From a checkpoint of a small transformer trained on Wikipedia: 12 layers, vocabulary 4096.
Each number is 128 + 32 x the weight over its row's rms, rounded and kept within 0 to 255. Layers, rows and columns count from 0. The size above them is the row's rms in percent of the matrix's.

# layer 9 MLP up, 1024x256, rms 0.0997, rows 883-909, columns 0-127
size [ 91  99  98  96  95 102  98  96  94 102 101  94 104 101  98  92  97 103 102 103 103  99  99  97 105 115  91]
[[134 115  90  68  99 167 186 137 133 111 126 166 158  95 126 133 151 113 122 196  81 138 107 172 113 119 125 122 165 143 151 139  67  93 100 113 175 113 151  90 164 126 131  97 134 128  61 133 126 133 100 174 142 114 132 133  93 144 114 114 132 171 159 146 130 156 164 149 166 170 111  31 153 143 124 128  93 155  59 140 152 151 133 118 109 198 157 135  32 134 181 121  77 101 100  97 188 130 143 120 133 194 128 115 129 133 177 142 166 146 144 121 115 137 106 131 108  85 167 119  92 105 145 106 118  88 154  64]
 [150  86  85 143  78 119 135 144 125 142 117 154  93 150 121 105 135 165 119 164 195  31 120  80 148 124  83 133 133 221 148 147 158  84 127 157  92 116 144 175 150 132 118 143 153 102 114 110 157 149 112 127 167  98  71 163 117 137 140 105 102  89 160 118  86 158 140 164  89 163 139 109 172 117 106 170  77  99 116 102 157 100  80 144 123 133  67 111 122  87  94 119 143 162 102 151  93 104  60 114 168 159 149 203 183 147  86 120 141 124  29  56 134 134 106  99 141 117 142 147 125 139 160 107 173 114 103  84]
 [ 77 171  97 158  84 105 124 103 117  69 201 115 116 126 129 173  83 112 199  72 187 122 186 164 121 167 119 110 105 135 144 171 130 175 153 114 126 109 125 150  94 108  89 145  86 122 124 116 129 181 157 179 150 125 101 208 208 154 115  79  91 102 118 131 167 148 145 106  97 105 138 131  54 116 107 138 106 113 163 146 138 146 135 208 100 141  58 107 100 102 159 167 144 143 135 141 109  93 135 102 115 114 196 134 100 166 134 121 112 149 189 133 116 130 142  90  98 109 119 124 148 168 138 105 104 184 166  82]
 [110 116  53  84 124  64 125  63 151 135 150 146 119 164 177 120 126 183  98 148 124 141  86 157 142 121 101 112 168 133 106 148  91 167 185  89 179 152 111 107 127 165  88 149 152 146 101 178 120 171 135  76 193 145  52  63 128 114 118 106 117  76 129 134 204  68 157  90 149 137 101 130 140  84 134 192 154 116 121 102 147 183  94 119 159 148 159 114 176 115 149 174 104  88 124 164 143 167 137 164  86 107  76 102 172 142 172 122 131  90 159  72 180  90 152  88 115 145 118 206 180 107 155 139 118 133 117 119]
 [113 118 127 102  95 144 100 158 146  98 185 127 141  87 115 122  99 115 110 128  90 145 127 120 118  97 155 201  71 129 158  78 151 128 109 154 121 146 142 124 153 147 126 160 104 152 108  92 169 105  93  89 124 102 151 116 172 101 156 150 158 192 144  90  94 147 154 135 113 125 198 149 124 145 175 143 148 125 176  45 143 145 143  91 113 144 112 124 133 153 116 160  83 102 126 165 158  99 130 144 115  88 124 122 128 153 128 160  84 186 168 152 147 126 115 125 132 169 153 113 119  98 163 142  87 147 100 149]
 [ 95 130 100  97 136 130 141 113 129 114 101 126 147  98 132 125 150  95 112 114 174  74 117 121 165 101  86 119 129 147  76 144 112 105 150 124 154 103 152 163 150 166 165 106 134 116 129 146 145 131 118  91 176  60 138 209 104 159 149 101 174 108 119 113 109  71 146 144 160 106  90 112 116 160 132 167 101 166 147 133  96 170 164  99 112  94 151 202 123 110 134 145 132 129 116 102  99 154 106 150 102 130 174 204 116  84 151 127 107 105 106 110 123  98 125 209 143 156 113 147 119 133 136 149 204 126 174  68]
 [158 105 122 111 188 158 164 198 107 106 191 211 134 157 133  86 122 138 156 127 111  83  60 149 137 127 139  72 127 114  74 132 152 158 113 143 167  94 147 100 145 152 165 114 110 147 107  89 109 196 161 151  98 156 180 151 148  85 150 149 134 104 186 162  73 103 111 123 119 205 126  86  72  88 149 130 115  94 136 121 102 120 126 151 141 126 158 154 123 112 150 141 158 122 103 167 142 105 110  64 106 137  86  95 107 123 131 121  55 138 152 143  83 134 125  61 130 119 181 109 161  91 125  79 136 138 155 110]
 [147 164  88 180 105 142 123  89 104 128 140 113 125 163  90 146 137 171 178 100 156 120 134 187 111 102 191 177 146 187 126 131 114 155 153 119 108 153 110  87 157 113 174 116  93 152  82 122 104 113 164 107 122 108  98 138 135  85 114 152 105 130 128 122  75 121 165 111 129 162 136  73 100 103 159 156 126 147 119 116 104 147 209 142 136 112 168 126 120 115 111 130 124 146  78 117 143 114 125 184 149 169 130 176  77 178 154 140 138  53 116 113 172 115 126 105 132  52 141  25 166 111 189 130  66 156 177 140]
 [116 109 133 142 128  86 167 167 127 117 143 171 117 124 187  94 118 129 144 114 145 165 120 150  78  61 115  75 111  46  88  99  89 134 138 166 181 110 100 150  99 126 104 133 117 112 112 164 175 103 139 150 164 164  82 125  84 115 198 108 195 133 143  80 109  87 110 108 192 114 120  54 127 152 183 135 153 105  66  44 135 109 183  96 119 156 127 112 109 158  89 135 136 134  99 167 111 159 112 116  82 105 134 126 134 135 136 152 123 151 116 128 116 185 151 133 163 154 142 116 134  98 125 166 124 114 178 110]
 [149 105  85  87 103  85 139 127 141 158 140 149 118 146 143 117  97 170 162 123  60 151 112  91 128 139  78 100 124 148 127 114 153  67 116 158 139 130 117 140 129 118 155 154 106 141  64  47 104 152  87 150 100 186 121  81 127 152  93  68 130 184 136  94 134 110 183 125 112 164  98 154 134  76 150 112  80 137 124 128  86  87 125 128 145 165  99 109 120 130 135 104 104 133 102  88 124 135 167 158 121 109  77  99  90 119 169 100 114 168 104 125  72  71 142 115 172 147 125  80  63 112 164 128 121 121  95 108]
 [ 89 107 159 142 169  90  55 121 186 163 143 134 123 128 100 168 104 146 188 150 166  76  93 128  96 104 170 180 163  80 144 156 135 123 180 116 115 155  54 116 154 121 161 145  81  31 134  99 115 143  56  93  90 173  92 157 101 147 189 114 161 162 108 147 109 126 125 138 105 173 109  57 120  81 125  84 134 147 191 120 155 171 101 151 111 115 155 138 145 139 126 174 158 100  79  97 123 112 164 139 157 104  89  93 119 163 148 156  83 137 116 101 178 125 148 147 155  53 137 169 130 149 123 130 121 191 105 121]
 [ 69 115  92 143 123  87 143 188 148 122 125 136 124 161 104 103 101 125 172 141 146 109 126 132 137 158  48 123 121 196 124  90 111 148 101 119 107 159 143 119 150 122 131 105 136 196 110  88 109 164  97 155 106 130 143 114  81 117 203 172 194 146 147 184 120 128  74  93  86 228  38 146  62 195  84 139 137 108 147 113 145 154 119 148 149 169 133 127 137 141 171 105 181 133 145 164 102 134 117 142 126 192 191 118 135 152 103 125 143  94 120  87 112 168  74 137 156 129 141 175 102 182 155 128 159 107 131  39]
 [127 121 116 194 180  69  82 168 113 132  89 177 116 137 147 115 144 123 130  90 126 112  96 105 136 202 136 151 107 105 111  45  78 124  88 147 109 131 174 137 118  96 123 167 102 124 134  88 111 119 139 142 103 185 196  97 200 114 116  89 117 139  88 157 144 135 187  91 168 126 131  99 130 131 102 170  97 128  62 116 189  93  81  96  75 128 158 132 134 114  86 210  76 115 142 212 196 169  81 155 151 117 101  97 123 140 153 108 133  81 112  96 115 122 106 168 164 112 128 178 123 144 131 188 150 175 169  97]
 [138 122 127 135 147 100 124 147 163  80 146 143 169 130 123 114  83 117 161  75 217 189  91  93  98  88 174 154  86 111 126 138 156 137 111 128 139 134 145 138 180  73 113 137 123 111  91 123 147 124  76 167 107 107  99 119 136 120 127 139 153 161 132 108 112 199 157 156  94 111  51 185  67 115 143  87 145  94 174 153 117 157 102 118  61 231 142 137 149 153 155 182 106 129 147  93 144 147  76 130 120 140 198 119 107 152 156 185 156 120 139  79 172 106 138  73 102 169 149 145 109 178 146 137 118 122 129  83]
 [163  87 103 141 131 101 133 168 142 125 139  97 124 133  83 113 175 161 138 106 219  84 166  62  88 144  88 160 156  90 157 197  76 155  63 126 126 134 167  90 138 120  74 157 118 100 137  96 122  68 189 163  95 102 158 115 132 153 177 126 147 112 155  83 123 130 153 128 137  53 158  91 136 169 173 113 146 129 121  96 134 147  70 142 156 124  81 156 135 143 153 196 161 118 145  90  99 166 139 123 154 110 184 133 134 123 157 114 112 125 141 127 122  78 144 146 166 136 144 136  84 122 195 189 129 125 173  73]
 [158 151 165 145  89  58 178 127 174 174 139 111 123  88 171 154 109 123 186 171 196 117 146 172 136 130  80  80 169 135 123 144 115 131 113 116 142 124 113 156  94  82 131 166 107 180  93 105  30 132 147 182 160 161 140 155 133 113 147 151 174 115  75 191 137 102 151 117  78 157  95  82  91  92 126 124  92 182 141 183 114  93 160 140  70 206  81 138 104 166 170 143 163 124 134  89 121 130 126 153 135 131 150 140 177 144 150 167 114 203 127 134 100 101 103 155 121  81  99  92 123 162 125  76 115 187 114 137]
 [128 153 135  87 147  86  90 139 153 180  36 150 135 135 144 159 103 162 168  98 133 132 143 177 114 103 132 153 111 108 111 136 104  98 138 150 109 142 125 118 136  72 148 182 108 136 100 141 158  57  98 128 143 149 131  98 138 184 212 164 110 107 120  79 167  75 169 128 166 119 138 115 196  96 101 116 150 170 121 162  79 198 104 133 121  58 152 130 176 104 126 164 109 121 107 170 108 153 145 163 121 121 195 164 137  80 143 116 131 210 137 155 127 158  96 116 145 154 102 103 147 114  99 145 129 116 155 143]
 [120 112 203 108 146  93 127 135 161 100 110 126 147 174 151 160  86 125 184 130 100 141 183  83  69 115  88 121 167 134 151  93 126 128 119 135  79 137 199 102 115  96 163 168 132 135 131 104 187 156 155  65 115 119 123  58 122  68 124 134 164 109 155 176 119  85 133 125 175 135  56  61 106 140 139 105 181 148 112  81 198 127  96 117 161  78  63  98 186  89 125 171 122 115  78 158 120 104 155 150 100  61 113 114 140 113 138  90 136 153  95  89  88  88 120 104  97 111 163 186 128 103  95 120 160 133 110 129]
 [161 102 116 110 147 177 178 135 173 118 125 125 130  90  57 113 148 130 206 131  67 122 135 156  88 113  78 133 153  83  76 178 127 109 127 166 129  71 163  92 175 124 120 117 131 106 147  86 112 126 164 177 162 106  79 107 135 180 131 208 120 103 126  89 119  94 158 103  84 174  86 121 148 156 103  55 108 114 182  84 123  63 144  74  66 152 151 120 119 136 179 179 123 172 120 133 149 189 135 128 143  96 103 152  88 103 160 128 144 143  88 103  98  66 158 125  77 129 141 147 141 103 143 111 184 125 126 133]
 [117  49 128  94 137  93 126 116 110 111  92 166  42 170 124 143 156 170 196 107 132 141 154 115 120 110  74 197  95  92 110 105  94  69  74 150 112 111 142 137 153  91 150 104  99 178 143 159 162 123 154 164 148  99 135  97 168 114 162 148 127  68 113 103 128 132 111 121  89 116 140  94 133 133 175 159 126 137 100 132 161 123 134 142 117 124 134 137 111  95 129 174 144  91 173  86 109  81 125 116 163 109  92 122 112 117 153  69 157 103 156 144  38 119  51 178 109  75 146 149 160 154 137 141 107 235 109 123]
 [ 78 166  79 173 114 107 167 102 126 204 201 145 124  97  78 140 131 161 101 161 164 139 122 141 188 147 158  82 133  96  76 133  66 101 120 202 127 122 110  84 133  99  91 131 140 151 151 119 139 173 119 124  86 151 182 157 131 120  77  97  81  84 136  80 170 138 112 157 165 148 143 128 114  73 155 133  83 128 146 173  94  31 108 181 157 115 175  98 131  53 165  89 141 105 128 133  70  99  96 157 124 142 123 107 147 131 182 140 140 166 101  74 198 115 137 174 133 154  92 163 120 128 122 187 120 118  99  86]
 [168 128 204 133 149 112 100  99 121  77 145 110 141 100 100  74  93  95 194  95 152  77 156 164 186  95 103 161 182 158 135 209 191 138 115 164 160 148 143 112 114 109  69 158 121 118 144 158  93 175 170 127 103 136 109 111 131 104 156 138 132 117 126 166 159  84 176  74  95 139 116 152 151  74 130  82  96 101 138 139 137 132  84 121 112 100  99  80 129 115 206 194 172 142 102 145  90 129 125  94 145  82 115 157  87  95 123 176 163 173 168 148  80 131  93 182 142 119 117  71  85 131 175 144 142 115 129 119]
 [127 145 129 102 140 110 113 151 131 162 135 151 203 170 140 121  80 176 132 130 155 123 114 128  79  91 127 106 147 100 172 122 126 129 131 145 122  71 125  59 128  74 146 136 162 148 141 132 143 105 121 115 134 163 184 136 226 136 125 113 171 138 134 144 117 130 149 140 173 130 146 151  80 146 122 144 123 147 132 130 135  88 130 167  70 167 112 133 128 189 138 121 140 140 130 108 187  96 152 158 109 177  39 124  85  90 114 131 117 149  98 154  77 117 148 143 179 123 142 158 105 105 134 158 141 157 184 135]
 [141 175 202 101 140 125 125  97 142 168 101 142 197 132 103  99  94 137 112  71 168 184  99 167 126 108 145 125 139 150 138 116 100 129 160 143 142  72 151 112 106 136 167 119 128 122 158 141 169 173 162 120  69 205 162 114  45 120  86 129 166 122 124 150 142 122 164 182 158 107 103 133  92 127 162 180 114 145 160 132 131 109 133 116  84 153  96 100 117 138 131  92  97 124 166 135 102 144 128 114 113 119  94 163 101  60  93 129 105 128 154 110 176 120  49 122 131  96 126 146 123 109 162  79 117 107 169 158]
 [153 159 193  72 118 127 146 181 198 178  68 115 126 196 169 107 160 141 116 119 136 151  89 105  18 115 177 146  94 120 114 150 167 139 123  89 105 225 110 139 150 149  95 148 124 161 126 118 115 161 141 145  68 132 138 111 135 106 132  53 172 180 118 121 159 170 104 124 104 102 122 196 138 151 144 150  99 100 148 141 175  97 147 170 159 145 122 132 127 145 105 156 138 119 188 131 125 174 183 127 108 117  86 145 108 115  76 125  90  69 137 157 131 190 129 122 173 112 169 108 204 119  94 120 151 144  97 173]
 [ 80 185 149 150 125 115 100 124 177 198 122 100 100 144 159 114 122 130 129 160 131 156 158 193 119  86 134  73 144 154 107 139 145 143 201  89  62 128 124 115 139 131 131 116 178  68 177 154 144 122 101 121 127 120 162  55  95 104 156 141  97  40  99 150  78 120 137 136 130 157 122 111 146 115 144 136 113 121 129  99 198 118  96 143 149 164 168 155  92  81 144 133 105 128 150 160 106 170 144 141 135 159 128 105  71 114 190 104 112 122  69 137 136 131 102 153 134 128 197 194 137 121 111  87 223 129 151 164]
 [ 73 119  93  94 108  66 158  82  96  82 155  64 107 140 126 110 196 121 119 152 133 107  70 123 114 106 150 117 160  58 106 140 128 126 158 179  93 135  88 131 116 118 145 138 182 125  88 114 111 121 148 116 142 133 153 133 150  74 100 165 151 114 196 105 109  98 163 129 141 119 151 111 153 130 102 107 144 141 138 135  73 134 131 115 106 161 179 104 137 131 136 141  93 121 148 196 111 109 139 114 116 147 138 164 110 120 195 142  74 117 117 115 148  18 148 129 162 103 125 132 137 164 114 136 151  88  56  70]]
# layer 9 MLP down (transposed), 1024x256, rms 0.0558, rows 883-909, columns 0-127
size [ 88 100  99  92  96 101  87  95  89  90 103  99 103 103  94  99  99 102 100 108 100  97  92  94  99 128  88]
[[144 127 129 173 131  90 137  95 111 118 136 141 141 115 156  99 111 131 126  84 157 164 111 169 191 163 101   0 124 171 173 128 192 115 147 160 156 143 133 158 103 177 141 156 179 164 119 151 172 107 126  89 107 113 123 129 116 171 190 136 183 101 135 153 148 126 119 100 141 138 161 167  80 130  97  97 108 128 186 122 131 152 139 120 143 109 151 123 149 104 100 128 118 148 170 129  64 155  82 153  68 106 118 138 135 172 102 113  94 124  83 146  94 134 137 122 176 147 116 160 136 158  66 133 186  89 110 196]
 [137 103 111 137 130 141 142 178 144  99 107 169 138  96 148 141  84 137 105 168 108 110 118 159 129  92 104 159 138 114 147 187 111 147 130 123  60 146 129 185 122 123 131 122 129 148 116 101 150 102 112 122  81 117 122 139 179 106 127 112 133 118 206 141 159 133 134 101 132  99 179  76 115 161 172 113 138 124 113 139 140 105 142 107 119 161 136 150 119 239 102 178 234 123 152 144 162  71 170  98 142 117 110 143 116 146 128 176 108 123 151 164 168  94 114  60 141 147  97 132 118 124  75 157 194 138 101 135]
 [174  80  87 107 124 142  99 161  64 113 112 158 164 163 143 188  95 122 116 122 129 158 121 108 101 112 105 181 115  84  98 154 106 160 211 115 128 142 144 152 171 147  71  94 112 115 122  76 106  67 146  70 171 142 103  83 100 159 114 140 127 104 118 109  87  97 142 156 122 163 112 103 137  96 143 170 192  96 124  86 172 118 164 180 100  94 118 118 150 134 168 126 158 130  89  81 142 128 102 135 122 112 132 128 117 131 168 118  83 133 105 166 130 130  98 165 111 114 168 121  97  76  84  64 125 164 129  71]
 [162 165 116  90  84 160 151 142 157 100 137 166  81 167 106 124 160 130 117 159 106 151 184 124 163 172  94  91 134  88 130 105 115 118  99 159 142 146 174 110 150 142  90 106  98 142 141  98 142 151 140 180  80  96 131 153 146 162  84 171 169 175 156 109 128  97  99 147 122  99  96  57 148 148 145 143 152 160  96 154 132 131 197  91 147 161 143 123 105  98  68 124 100 205 118  51 122 146 137 111 143 141 124 148 140  87 134 191 154 140  84 189  75 136 106 167 197  57 157 124 120 124  96 120 143 149 144 121]
 [130 152 108 101 150 124 123 150 113 134 164 166 112 149 113  96 166  87 112 176 146  85 150 164 157 112 104 120  54  76 164 119 144 172 136 132 140 174  83 133 103  99  84 171 137  74 133 187 120 148 206  90  99 165 100 106 123 127 143 111  75 112 100 103 100 138 149 151  92 116 104 160 108 161  96 135 132 126 105 158 116  75 125 113 142  74 140 139 135 138  74 111 194 148  75  71  82 112  98 159 162 104  82  30 152 160 138 100 121 136 171 148 116  84 143 114 145 115 114 150  71 132 161 112 108 147  98 112]
 [130 110 177  67 151 148 130 188  96 197 131 131  98 143  90 146 105 117 184 115 128 133  83 101  94  85 133 134 128 116 201 110 150 155 101 135 109  71 152  70 144 131 230 104  69 141 131  90 136  88 119  81  94 164  67 113 122 119  80 192 136 155 163 158 144 111 103 127 119 143  65  95 152 121 138 151 119 109  96  96 134 154  98 110 160 122 152  49 110 138 128 132 201 111 152 142 138 161 148 112 151 130 163 101  96 121 111 143 124 128 113 118 143 139 161 124  54  76 147 145 136 131 113 147 184 135  79 140]
 [161  67 149 176 122 135  98 168 110 180 115 115 145 142 157 120 154 149 119 156 127 117  96 118  98 136  64   0 130 127 152 137 106 113 107 125 121  79 155 113  59 141 149 147 172 147 117 191 168  60 103 112 104 133 143 144 111 115 154 109 163  76 140 115 193 144  71 180 113 191 106 107 161  90 179 140 148 113 151 174 143 118 141 128 106 179 185 141 127 123  63 115 104 139 102 134 107 112 145  42 130 154 102 155 127 107 119 143 151 130 133 108 125 108 149 160 144 130 138 122 149 122  65 119 125 106 153 146]
 [140 112 134  88 159 121 166 157 124 120 159 117 154 132  54 124 188 107 118 113 127  93  97 111  59 138 143 117 159 158 208 125 176 125  86  69 113 117 119 135 132 141 116 150 184 138 123 109 120  82  97 148 147 109 168 147  94 115 173 181  71  87  93 123 134 165 140 130 102 112 139 136 123 119 123 121 151 102 166 107 155 163 122 144 123 154 158 164  66 155 173 178 129  70 109  89 145 142 177 137 124 123  88 124  95 174  91 138 102 182  96 142 180 135 105  91 198 164 162 197 154 113  88 101 168 154  91 152]
 [176  81 165 103  83  77 115  83 133 137 120 166 133 185 148  85 102 178 157 100 143  82 127 133 164 168 170  65 132 138 151 130 139 103 149 127  95 133  56 133  91 122 160 143 140 163  87 141 176 132 105 122 108 127 160 125 157  90 143 127 135 127 125 134 137  88 106 169 119 138 159 171  99 103  89  94 110 143 120 185 125 127 138 159 126 155 144 162 160 147  98  87  82 137 139 126  99 122 132 118  53 130 137 187  74 124 120 135  80 163 182 116 115  86 177 100  84 129 175 114 151 115 108 122 112 157  72  84]
 [123 105 178  75 174 112 189 115 127 152 134  78 131 143 167  95 131 139  44  99 177 183 176 139 148 127 165  55 121  99  98 124 172  96 165 131 127 129 107  79  86 147 158 120 123 113 125 116 134 124 139 126 145 114  51 170 152 105 135 103  95 146 163 144  89 123 145  99 104 113  74 114 135  75 144 107 191 160  98 105 111 129  84  85 126  83 136 137 120 172 108  77 110  81 146 141 106 117 106  93 145 132 178 127 131 159 136 114  86 147 127  50 204 177 125 134  99 126  97 205 217 104 117 129 147 120 107 165]
 [104 124 168  63 129 120 126 151 114 130 112 116  89 112 128  98 129 113 150 165 169 161 131  92 224 162 118 111 130 131 152 177 163 119  85 145 160 130 111 155 120  82  86 114 122 116 122 140 133 109 137  97 156 189  97 129 122 116 110 164 141 191 155 161 165  88  90 104 130 147  98 144 146 137 121 182 119 162 102 134 100 117 123 123 227 153  69 117 127 140 106 126  65 116 173  78 205 118  94 102 112 116 147 187 142 111 156  64 116 112 141 212 124 115 102 122 100  95 184 116 132 190 166 153  90  97 105  60]
 [155 119 138 140 122 154  73 154 161 168  75 151 162 138 125 172 163 145  80 135 130 167 129 103 190 133  71  92 128 149   0 138 123 129 127 130 148 102 132  89 115  79 125 167 149  96 167 176 137  93 115  99 123  82 173  85 132 116  61 167  93 133 113  80 167 140 163 100 162 110 123 138  73  85 140 119 134 108 161 124 116  95 148 125 111  87 148 136  97 118  72 132  73 114 108 138 163 104 186 145 149  93 169 169 139 139 122 142  92 101  45 129 110 159 155 134 111 138  98 110 104 136 124 119 144 126 116 151]
 [136 159 129 136 114  84 140 129 158 143 105 121 116 177 128 117 133 125 128  91 140  84 119 123 164 138 143 157  80 112 164 123 106 120 149 136 119 188 130 153 143  85 107  79  61 110 156  91 153 134 121 134 154  94 152 133  79 106 101 147  94 186 122 125 151  91 148 141 104 126 121  96 178  54  59 140 138 167 110 140 134 100 120 182 150  87 130 201 171 199 154  60 106 144 116 151 121  85 117 130 139 153 125 137 163 156 123 110  90 107  64 144 121 115 214  92 111 120  96 150 121 100 157 137 163 145 156 164]
 [106 128 187 164 167 104 106 138 107 117 131 105 152 148 133 137  89  90 151 125 104 137 119 160 128 154 129 159 125 175 126  40 173 139  74  95  96 162 195  89  79 197 109 125 161 116  81  93 163 144  72 138 107 180 130 120 155 157 139 100 129 136 117  65 146 132  94  91  84 123 129 124 148 150 164 101 170  31 122 117 132 149 107  88 129  84 133 103  87 117 183 138 117 169 170 110 156  62 132 123 100  94  92 148 193 133  95 124  96 134 137 195 123 171 156  95 152 135 123  98  73  99 162 125 174 170 148 107]
 [100 185  78 128 103  56  96 141 145 102 126 142 151 140 146 114 123 100 116 106 104 111 118  86 106 112 105 229  98 136 158 142 170 151 130 144 115 104 128 149 145 170  92 149 145 157 139 170 143 161 137 168  73  98 171 111 139 144 125 119 187 117 161 117 117 141 153 120 180 149 134 118 127 135 140 133 115  80 122 123 136 161 119 100 158 113  88 139 141 112 169 118  72 106 155 149 137 171 156  84 130 154 115 103 112  98 168 163  66  64 122 174 116  63 146   3  91 128 171  96  98 182 120 201 129 177 135 122]
 [ 75 180 165 143 113 158 124 152 121  87 128 104 189 113  91 142 121 145 102  79 102  85  79 202 129  37 113  87 128 148 112 112 117  98 141 116 152 124 133 106 133 126 152 121 138 135  87 127 115 147 166 101 129  54 194 124  95 113 113 149 126 106 112 118 130 156 160 102  99  90 117  99 206 100 120 182 113 121  69 139  81 162  59 189 118 111 152 130  55 150 185 147 106 123 123 129 146 139 128 161 131 107 185 114 132 145 123 139 112 157 152 131 123  88 129 135 146 173 101 161 168 115 173 166 160 125 160 155]
 [118 116 154 139 104 141  95 101  89  99 133 151 109 143 119 136 137 150  77 131 118 129  83 129  59 122 111 148  72  89  30 118 151 157 125 164 161 156 138 139 123 139 161 136  76 120 121 125  52  81 127 164 108 113 101 182 172 160 137 170 153 206 155  84 117 113 124 121  93 121 169 105 181 159  96 159 134 120 155 171 128 145 122 121 112  95  92 120 146 147 148 180  77  84 181 142 195 129 134  74 115 115 185 158 147 120 101 111 112 157 176  53 159 156 108 102 139 158 165 204 106 155 117  73 152  94 155 166]
 [109 130 126 114 156 139 161 126 109  75  95 130 151 195 125 150 141 146 130 137 114 156 118 106 149 134 143  97 107 116 216 154 135 173 151  85 109 112 153 130 150  90 105 143 139 128 110 135 143 127 144 105 116 170 161 212 173 128  68 123 138 135 147 119  99 131 130 134 116  77 114 153 138 191  88 138 107 118  95 128 107 170 160 130 222 178 119  72 150 162 121 119 112 134 129 122 174 151 141 160  77 123 193 180 119 104  70 151 139 135 132 146 124 163 149  89 144 144  91 101 138 127 128 120 100 105  91 114]
 [167 107 116 129 177 109 143 139 117 112 110 130 137 114  88 116 128 161 129  63 118 132 137  74 138 101 136 142 109 128 156 112 139 130  96  83 158 141 181 173 108  69 133 117  68 238  92 119 138 135 164 127  79 113 121  73 110 173 140 108 104 152 136 156 177 133  81 132 165 163 142  95 115  81 138 131 174 137  87 130 176 105 138 188 121 110 122 149 148 150 116  88 102 158  99 117 109  72 141 111 114  93  76  86 124 183 135 133 100 130 135 108 159 147 132 153 157 166  95 117 111  83 158  77  82 115 154 119]
 [121 141 168 170 160  94 164 103 116 155 160 142 106  79 141 122 168 127 135  81 103 150 144 121 139 103  62 112 145 126 178 123 116 177 103 109 127 157 158  80 182 133 129 119 149 136 159 116  85  93 112 103 114 164 100  85 108 123 126 108 171 136  95 158 209  95  91 132 119 116 128 178  79 139 172 110 113  73 135 154  76  95 121 146 145 122 101  86 109 136  84 110 109 111 147 153 150 120 167 114 124 155 182 142 201 100 114 176 124  80 123 142 121 142 154  86  94 140 120  81 154 186 188 126  76 110  71 123]
 [107 139 110  81 124 192 146 114  82 112 200 141  75 177 156 113 148 132 158 143  99 201 168 114 127 128 144 168 126 138 137 175 140  98 168 125 171 139 121 190 128 123 106 106 112 126 115 101 138 117 135 104 121 120 122 107 162 133 151 154 132 154 119 169 103 158 149 180 134 118 106 126 170 140  67 118  35 126 128 115 102  81  96  72 109 140 180 111 156 161  68 117 143  95 167 128 122 162 138 186 163 122 129 131 117 105  80 160 103  83 120  73 139  91  94 185 134 118 159  68 119 122 149 122 156 118 158 187]
 [ 85  86 151 128  99 118 116 117  97 112 105  97 134 108 111  99 140 153 103 116 143 122 159  96 131 106  89 127 153 141  96 182 159 126 106  81 148 164 152 111  99  89 135 109 157  76 107  98 181 117  97 129  76 132 144 123 162 114 170 179 136 133 130  82 120 113 135 134  83  87 132  76 156 130 193 132 120 149 122 116 163 168 104 106 105 170 171 138 121  74  60 120 172 111 117 192 133 143 133 122 171 197 121 148 113 110 153 102 135 121 135 142 107  69 120 143 158 142 101  89 144 135 121  82  96 122 219 104]
 [ 92 132 171 157  78 133 161 158 153  23 167 118 170 102 147 104 165  81 138 150 121 139 163 129 100 142 169  56 116 126 228 130 141 113 174  98 145 175 165  84 129 149  68 181 116 128 153 144 196  88 143 123 148  58 176 130  89 153 104 142 104  67 191 114 146 146 154 131 145 174 118 149 179 137 129  42  86 114 106 154  89 125  86 143  99 145 138 131  91 108 172 115 124  77  74 123 109 166 110 108 131 165 184 105 116 118 167 152  99 185  86 134 128 113 158 105 111  90 157 203 158 126 118 127  84 124 144 154]
 [148 163  37 127 111 188  98 110 136  80 147 127 133 142 104  66 166  72 152 107 117 147  44 106 193 139  83 117  99  90 166 118 126 122 132 166  90 118 139 144 116  61  52 132  86 129 184 189  86 146 112 129 165  96 204 146 116  97 149 121 143 102 161 107 142 142 117 135  85 173  95 109 120  84 134 116 112 131  99 128 107  66 150 152  72  99 122 149 129 141 140 123 174 149 111 129  44 134  42 122 130 118 134 131 134 147 125 156 141 148 126 105 115 132 112 128 116 133 119  79 155 108 174 159 126 133 123 182]
 [135 140 138 195  86 179 148 134 148 127 123 156  69 149 103  89 150 113  81 115 114 168 144  52 147 150 113 140 174 137 143 123 146  91 103  84 148 171 171 105 186 173 142  83  88 122 125 137 116 154 107  65 101  81 137 148 116  87 104 133 131 146 157 114 157 155  48 134 119 137 115 150 146 197 137 133 151  63 116 162 130 154  87 133 130 115 188 108  64 149 141  85 123 145 210  81 130 190  84 123 120 142 105 186 162 133 179  89  99 140 148  99 168 118  95 176 175 160  89 117 126 125 161  86 101 132 172 150]
 [114 118 146 145 204 161 134  53 142 189 157 154 187 102 114 107 136 181 118 111 139 163 109 177 161 157 111 101 141 134 152 173 116 117 170  77 180 142 103 107 123  60 153  61 153  82  98 158 158 116 122 139  49  95  95  50 183  89 141 130  93 105  89 186  59 106 134 169 152 153  79 117 160 131 106 156 143 118 148  88 187 126 175 135 129 137 145 110 130 124 184 122  61 160 198 219 127 147 119 189 161 135 120 139 112 115 146 170  85  93  73 127  92 165 156 161  83 174  79 222 104 144 139  65 113 149 100 156]
 [163 133  44  99 116 171 199 162 140 152 118  95 113 104 127 136 151 129 166 101 129  53 165 152 149 161 134  96 123 118 182 153 138  98  95 110 116 136 170 100 191 125 118 124 122 115 124 158 100 122 142 203 132 107 173 135 144 122 129  85 192 197 119 176  99 111  92 143 102 153 121 101  74 162 130  84 107 124 143 117 153 100 159 153 131 160  87 116 151 105 142 188 146 152 116  53 189 118 145 122 107 105  98 202 171 124 100 123 177 130 177 147  94 185  81 128 121 159  64 178  55 117 132 122 110  93  93 132]]